Weights of a small GPT-style language model, trained from scratch on English Wikipedia: vocabulary 4096, a variant of SOAP for these matrices.
Each number is 500 + 25 x the weight over its row's rms, rounded and kept within 0 to 999. Layers, rows and columns count from 0. Numbers have three digits each. The size before them is the row's rms in percent of the matrix's.

# gate: layer 3 MLP gate, 128x96, rms 0.0979, rows 0-21, columns 0-95
# up: layer 3 MLP up, 128x96, rms 0.0946, rows 0-20, columns 0-95
# down: layer 3 MLP down (transposed), 128x96, rms 0.0963, rows 0-20, columns 0-95
gate0 099:488460500478499489476499523537488514503477477539459557515494538496520496448502501511509519491516506525496453502560476507497481521514487451541491452512536519449476533498492487493445460499501531490480511488515510491507493489491484463540472500518469495501444527503481497495517486514551486483
up0 100:508486534520494503459463468509493506468490480542490512483470491488513529507527486524534488497540460502506542487469517500529503471501540466464534507484552514515516511519536538475466501519548481510517514534512535525502484483517559465475515542485547478508495481521486495462460472502506517508
down0 094:518520517517503484543509491483517521477478476464490491490527489518505477517466487517471510476554540538531492532518485555537460527521490502511456517469502442521506523527498530520548455497497469503512539484473462487506542497479510487533501509522508459502489524466513487501476497505468543515
gate1 093:488488500490482511482537527524491488484510524508525540514539494516552497477467455506539498494505525477461522482464498510498483501474520471441509486492503484462492484433532501540471509504523450455520484501487505478439486514498494494527504528463516476486480486521547522466477532477494509482
up1 098:556521497462494509512507534505484524481510480518509497499469478520480497484490497543516474509451524471509497536508534445555535480502522470525499490457497510466560478464482536470501534503487480503483509545473498529525522508493477485479528476492500517511455488532484481521463518499530522537
down1 100:495500484520504512471487508533494530552553489468505530475497509515472511526468493486497511511459528485488537481516487494530480489545507462481468493474547501492484539466541504484473530526493494535519457510459504531494509492499512478451448471488511519544526487533476521503528485485545476473
gate2 098:499513489503518546508486518511494499540532512476514509495526473512509523442481464552512545511460468501495481487487478501523523499499535491533447511476515458475436480489489457519445500509482535482504518474521501499463503520467470518484456494454525491490485495519534513496529531518510507480
up2 105:514545506514515488479493512493465491461457522496481481527537509476484514533494482463528492523506456480488483514523434486517525499508519499515492466518503419491493500531495511473520504528508511512523505505477523506487463511536509484506497508555470481543522546504477520510476453549467493475
down2 104:472489503450488515522491504466493488514505531502512483500530533526470479541501516504503472514464488465474496501505453488533513517532496504486476483517564487509592497520531484484507534534504509498470491542487468472468478486497506517456519476528490508513517517520478515521487474548486483550
gate3 096:536492500496475509559509524484527508541482496500498521489517524530457494488473470461478506517485523493480514472502525477563525497514498517509537490480490491516510456506458497561498510489542517510480518478534517523470491499472459492539500485539510458502479482509481519471486514503488422468
up3 103:501550503528459513518509473482463470539501521529516493519494517534520534491482517514523534517487526497518507502515533527512510450446503489485513455471508475477474482492457480531480553500555514489509512515503492470481484489510488517504484486465477436538546520527496491454513498532490508493
down3 106:490498524487531531551511477516497514508490455487477484483485501524481509490508547523521487470507503492443493482498466487541479521502465464523541483528512487492523498460495506505464509518525530518459518514461512525463471505535512522545479536507487441513487507549532499492466482491536472463
gate4 096:481469504477502500495515517507503494505465509525493494524536504501536474453500490490478451525487487498492488516495484533527516493512420486522503480525522502448500524493494511521515540501472484490462523491496508502510492506527471470537558497530580509481510552475514509512462449525476491510
up4 095:490520539536511519510484478488485478524508491472517509481481489454495519507513499545462523463512521525490464490486540491513464501501548563527519524486508508512487506512474472510524480482466474535572499500530480566480484480495481533483456489488503478502514479483515495455512541529498483477
down4 095:460537473482497518494506475494495489462515495506482493535545494489523473492498489497542490509515503489515443483497512506505481529507488486490539470445502550493555498514478532511483496546535513505498531480444526510521477504477534540555464494507522503440495520506528481450471509505506508508
gate5 100:495505510496515483483487526498499506495495516529525528518534519491509516484478513472512507481539461538491441521464532514523454515487452482501526495463511542517497463474439467473448501524503495485518465508479531527492460520513533507493479451538485514528511497518534497448506475516516483529
up5 106:461477495494455497539459477518474515461431525466481479486464479473532472509501483503506489540514521504534521551469502510503541491531504517478506477505523533533508533492473501496486496471517494483521497525501494529494536528482482465513482470521479502466448470482512436509525480507511511507
down5 102:520490483515532468501479496477532568481515549502493503499517538490450501504502487521463567522463545484486466495515470478495521494506463474507486478509482511554513491493531489477493438524522485490506488540520495501521508505516519519487515457498487503455526505484549492465522540506492513516
gate6 111:500500500563502514509504500527498515550467508484483486506530523471502473498481538455522487540513465523470490471502526556488492489514473496542509473446531519522495478499499530551473478489498525526488489502482530558482488465485496525516469498538477520496543491515488529494505538477498540480
up6 101:482480509515469475485540538555516510538531481482483487493526538509488473481488480495495513489490498512487535461500501484463492474501507516529511501536523508514528441469512559459472529502547502531530503466505496515484549499527474508505516500524543480543485455495460504488510458512501471483
down6 098:502510469461516490512521517523472534516511548534476480509479493501548479492523504498509491478507493512457497522505491564512488533466475547497477481465510523478518513469499522489489475463496507513471494492486566535512504461550506457511510509462552543492529534498473515526520516532486487505
gate7 107:517521496540504485488475516516486456497529489451493496507531497475487520517488465484517536449536481472470554499497520504479471504534535524507483463525524498510500467482496491488487522474460491533473540525511469484549526498473468497492510478482461509538498479482527509446529533544504472489
up7 105:446486538523536488512531531495527511533525535501443526464499536532503500491507524508477470527520528481489500542496512528484496525477506477519514547498528472537529503514515500515443506484497464503493471537438486471476494504546499524525498470509501477513503459490497489518490487526487528543
down7 104:477513511476521487473492518548461461477506459482490483506518477464480477533501500483488464469496524472519539538523489481491491454529488482471502496506484543496512515493505545461530495468483458517430518503515522523532498502494554465493508502506528482515494487500495513486528475525506509572
gate8 092:482528502478517490471488496483529532522539519451518536529510530466487531527449516455498464552526538483504545511501510445481493488475466504486531492517500547499454478531504506468524497482505478506493492492487499513501488498480515516530505542489475536526514482534504470562515484469500497495
up8 102:525444456529460531450538518484492500479491451523493519465500454469534556448492463463488473456500506523522534473486494494503453506484504502497489492484502510495512471493492517506486497500470480465510452533506478473488534529494496492491497488510542524497496524469496514494497524508509522548
down8 101:503540492487535514500483511476509474474517474558520511530489506550478515529455488497483517544493546500497480483472492525500526526458515495495561460504476502527474504520489511494482491479464491473478483501566483543479484464499535497480489510468503506510468483517544487490513463502510536544
gate9 093:521524484517472506518526504499434548503490513547515533526491511501515549493546491500547497474522505491505548520491467501502527500498471477510479517523507472510495495492528546511515515511513467534495533465483477481481535512466486481488454494451460476514524544528529508505507536517518453505
up9 096:457495505487541519453529486494509475498512504505515530543486499528511510519543481488487556495513465514505471519541462534500483471462504532516521452518515485452497529481467508520492461532536500535477475499538459526517498500509490484545516520499486512475530516455518493514480507489447493488
down9 095:497509507493478498470514508512486463530468500462505505518515486509503461466510481448452512503494503505489504489466518469480504468508472505486505453524523514532508463513519514486477465502477543534482513526499514520487480443518542479504557508546535512475511471560456504505475496515494559491
gate10 104:538524498512491529471504562534484508518513479509516516503542517483509522488474494483487487504520542443478506522456510508512523514450511438524513466460510510506549511498532485468502502515481514499516520484502456487521466458494461543531513501501478504507504551514491440488492477511472488491
up10 112:474479465481487464478522490506491529446498483532513500491509514463524518475487517517490550484437530522486538491499483487515528472507509513517527538471479511496500467454522500480532508499533499490497453453490499504526523445453474545518502497528497458471542508475496498515477487509507500460
down10 110:466509504481542531507502475528472457494540482554471495522499457475536503506492514482525507524459535515485540506457472477531520492500477499487497472528496513494520498464521486490486486533460492506524502477540495533501513494472494489512467477556494487443514537463511509510540486520466495454
gate11 098:498483496522532501502462478533532457486512498529475509505480529517539424477523521526513516530469509509519507512534478523502520564513526532488483509484505535524494497466533537511481476471504491492557526518497480481536469467517466517504498461492517486529503541482511528481494456500503501467
up11 104:447537503478492456504478467522490473490528476461488473548527487527491513521534506517484507488462500448531472504513469473508485513474500460548502502537536481529487550518456539500468491499507481503476451528487485510483490517510510541496513503477477485531530484512471473501504485478474459516
down11 107:524501536455534523487506507492519525455510487492499490488458534486543502498503481511509483490522529526437522518498506531446513514529519529437506529511431467502542513504476500474534464505535497474520499485506473470496497488463498477486487504504526496489532510485494501463508536478452495520
gate12 100:463499530487497485476485514496529502488476516530494458458576496480524490491504537466533500507485472526473537497511490556513519483486471525511531481477498514502481507530484478522535474493503532523547555461479504473498467469465451525489477534493525516506486517480471529514480511495500473525
up12 098:494539437456485502505549526507514486480497525496500510486510523554476467523533499537484508484490494531509495541529524514480444500464526509508508477477471515491466497462503479528540505498480521478502520490519481489546538513479456498496483482508458457522503501527489526478497548480455487498
down12 098:478465476480509502540500498485502494470521483518490481490530507504479492465463482489514448493489491561529542509502507530473508498459525489486510513421510525515519517509502496533496490512477514492553507506483466523468514468453487494502518479495456473460518513509516516433502544473501465494
gate13 096:509438500517474522461526499522451507493517535479488495542473497484508517536502517476533548499496495468487491486461498520483513467533488491529547516492516504516513494517485488473511495416536474546539500465514475507505482553503491493523498543473505500529491517486485476464503502486528471485
up13 090:509510502499513482496534461539435521482496539483509514475464488527522503521505500461490533559487449516529521541494520531489462471498492442504531506521484528506505515514507486505522517474523551459506485538495490514520463527455502515501439511524486513521505482522522503480489508469508497521
down13 096:532504498495532504510500469502511510513480484527530454488502496488445481470485481533514472454498515490504446500525476493554490468468530542485524494505500505444441502478546495522521464536506514461501461523497479501454540510531497491455483499492534470519477524505493500503526518498475495511
gate14 093:538486487499492480557508533484493550523500536520468488500484483454507511479492529560495489514513499523489492507453507513513486478522472487535496540510518466494473490492465504485472494475537514448475483474506494465503514459510475500495503483497513522514435532475511522519516508541469541448
up14 098:461527490521552499519500478521504503513506487485506505467529525458531461456513517492512499526465486478445444500477534535518486545494497483483523466494477482457515522513511502447510533458470542498482483483461462502485495495497509478511489464518504513462497490526482537497491453515503527483
down14 101:502481479517464499491470538490505530508486499488453495531444568539510493528517508472516529448490469488506455495525492511519490558497516498487528497482452495486519469513514492484519514476548476488539537500505546518485479503538510485518533529489505479539527520512532493532522516481482485504
gate15 097:511399453512514502533514487503458498502493477491511524490502486528487484452497511548490529441516474497490505500481500508548525503498484493513442513485455512487456480513534525508501481518495506502512446477473507487474486491534487518489554471477517534488501508503469512501469493514498504512
up15 100:524499495498478509515503519526486525505495483523489493487480495440536528540477520521528497512446534494518502490530465456480480501484476488501519546524490509495440467509459501468496476484453490537507510532523513451495503503473501491550479481452473510437487533496499510479548500489482497502
down15 098:510471506546501510509507475478519461527467505475474516520482504512489460547539474538502494459535562481480495539507515531484514471503462533493465506501483495477477479496552475502494509524508504502488464524497484472502502525527458506463531503515541524495524474527518457552517489539496501519
gate16 102:479518475498483498499501474550499480460463480486482474469502476493537526505450506492483530470516498496504470519507534492458503533472475494516560533459492465470483522504516536529555513530486516486510511505541518527481516459480520483532480508543496485472494528520478523456500485462533508512
up16 109:492490492524486506495514474471500518484499486479517479530484474463426501514506482502520516491491520465506468503531534465473495499488516508491489453534495513508525451529513479531459502450504476506523518558546511495462528526537513492482490494506528465522504470543508492475494511523497453439
down16 102:500517463488512500493478498488481512468495503491508478506507495505493540524501471524516547513571466484454515482478507492525500479454500466536474501458482506521491495480480456547532514497503529482517462498457542496470483533518481530478525531487517482478467536509509534513502568522489473485
gate17 096:515488459466458521457484495502510469496497509464476485541506492518508496483517513514461487508493518528502501511484526512461497499515518531504450452520511456539475480503466528504522494515453492512551559502453518491543463505504534536455463515474495505534476476511488536510513497513501498472
up17 102:524522502462543508495468506504474501482505458519498534484464456508501528467509502452517480550500483494499487456503499498539537511507481538468537532464482517476514507489475540458499525525519544490508507474505489485463496502491532526488500520466539453530492481530526531544517529473478505494
down17 102:504507491435493514473517515491493466490522506506489488478508541508512481500524468456484502518508497491490540493491518499524465516490463468505491440500481505501478440441456493453548502489461496506511497513535515493499457482494521493497489542473517484529537523537549541498509515505490466473
gate18 102:482536449512507515535490535493452538513497477525552483532521519478542489489524504509496484488514487511565552509505479491527511486525489539515520514525540499488490510482553517503464525517506462512475508508526519469533492504485488526500518503525491495510538471530542494461492466475489493551
up18 102:529539490514517470462507469481474453496525519502506494540476537482487477486494529510487503458549491511475513502498498570501485517477460550463487510519513490517518468510464481521493530474481512525495499435541456497511506483480484520530480464468476449502496528521491498520467514486506492500
down18 106:556491511520482482523521510514514535483467553485530466514489523533476524512494511521567533507487500516516499512542495461542492522496517534493474519487501527506485484452553515507474467530506500513508530513488531470498501471520505570499517508534510449481496504520503513484490528467525483473
gate19 099:517471502483496480506549542471500523488496470514529493512511493482543497529522532497494478484489512510503499526500510470487550477480488523493520492444503525453540500551527508564442521479526514461504491480482508514486517504510504510535520518506492462505455470518515436495455521510516523491
up19 106:484480495487492488456495477480516487516438532507506505506489507499500487448507554527525492508500484521483490521505532478486492532490544505522489499503574519480492482465521487486448484496463536511507499486445439487501513474484505439496477490523526486480475509468535502523518473509497505548
down19 101:476518499500540527507511505449500492522487480487481534448537467498508520556469480466482541511488506475512487525478464502531490550482462484458488524502525486555488513509537505461511489480473492487518515521530491515468504524513526500482543518510503505516535539505516535489491507483524434515
gate20 100:489513501529505487524473512486516509485488550474520495551502506531507445557511504452443530521516499459508478506502503483490521455510506500500508493511504463493505536529515485494512472461524512533487486490513488451478467527434488541530446492502505493502469512500515489531504492490481539540
up20 097:458502503511476545466540495502471499498497520540517479509497550525523504474519463552508498481536506536526488482455487508520511523509505515511518429474525547493511449515510490464511534530511500518501556494477509496519497514473500510508450541535514493518462524465484506507524504491489524489
down20 097:528476494478474474523468545519461488492504521524515459490485491498493490519509503480542527527541493470483499523550523518500512499490507480510475485489471494450507525440485492557468422510523530470511517517490477511495491464527495494544504492459499511523518495520493528519502489465473455479
gate21 104:521488448516472484471497508529533442510449518517483531481501444503499477538508498509556483519491480505503493504515489510508501462527481475492491508510541543518438492455520511492448472471474496468504473507481487505475516503517464455545508498502470513519523504482499498547502477510511490476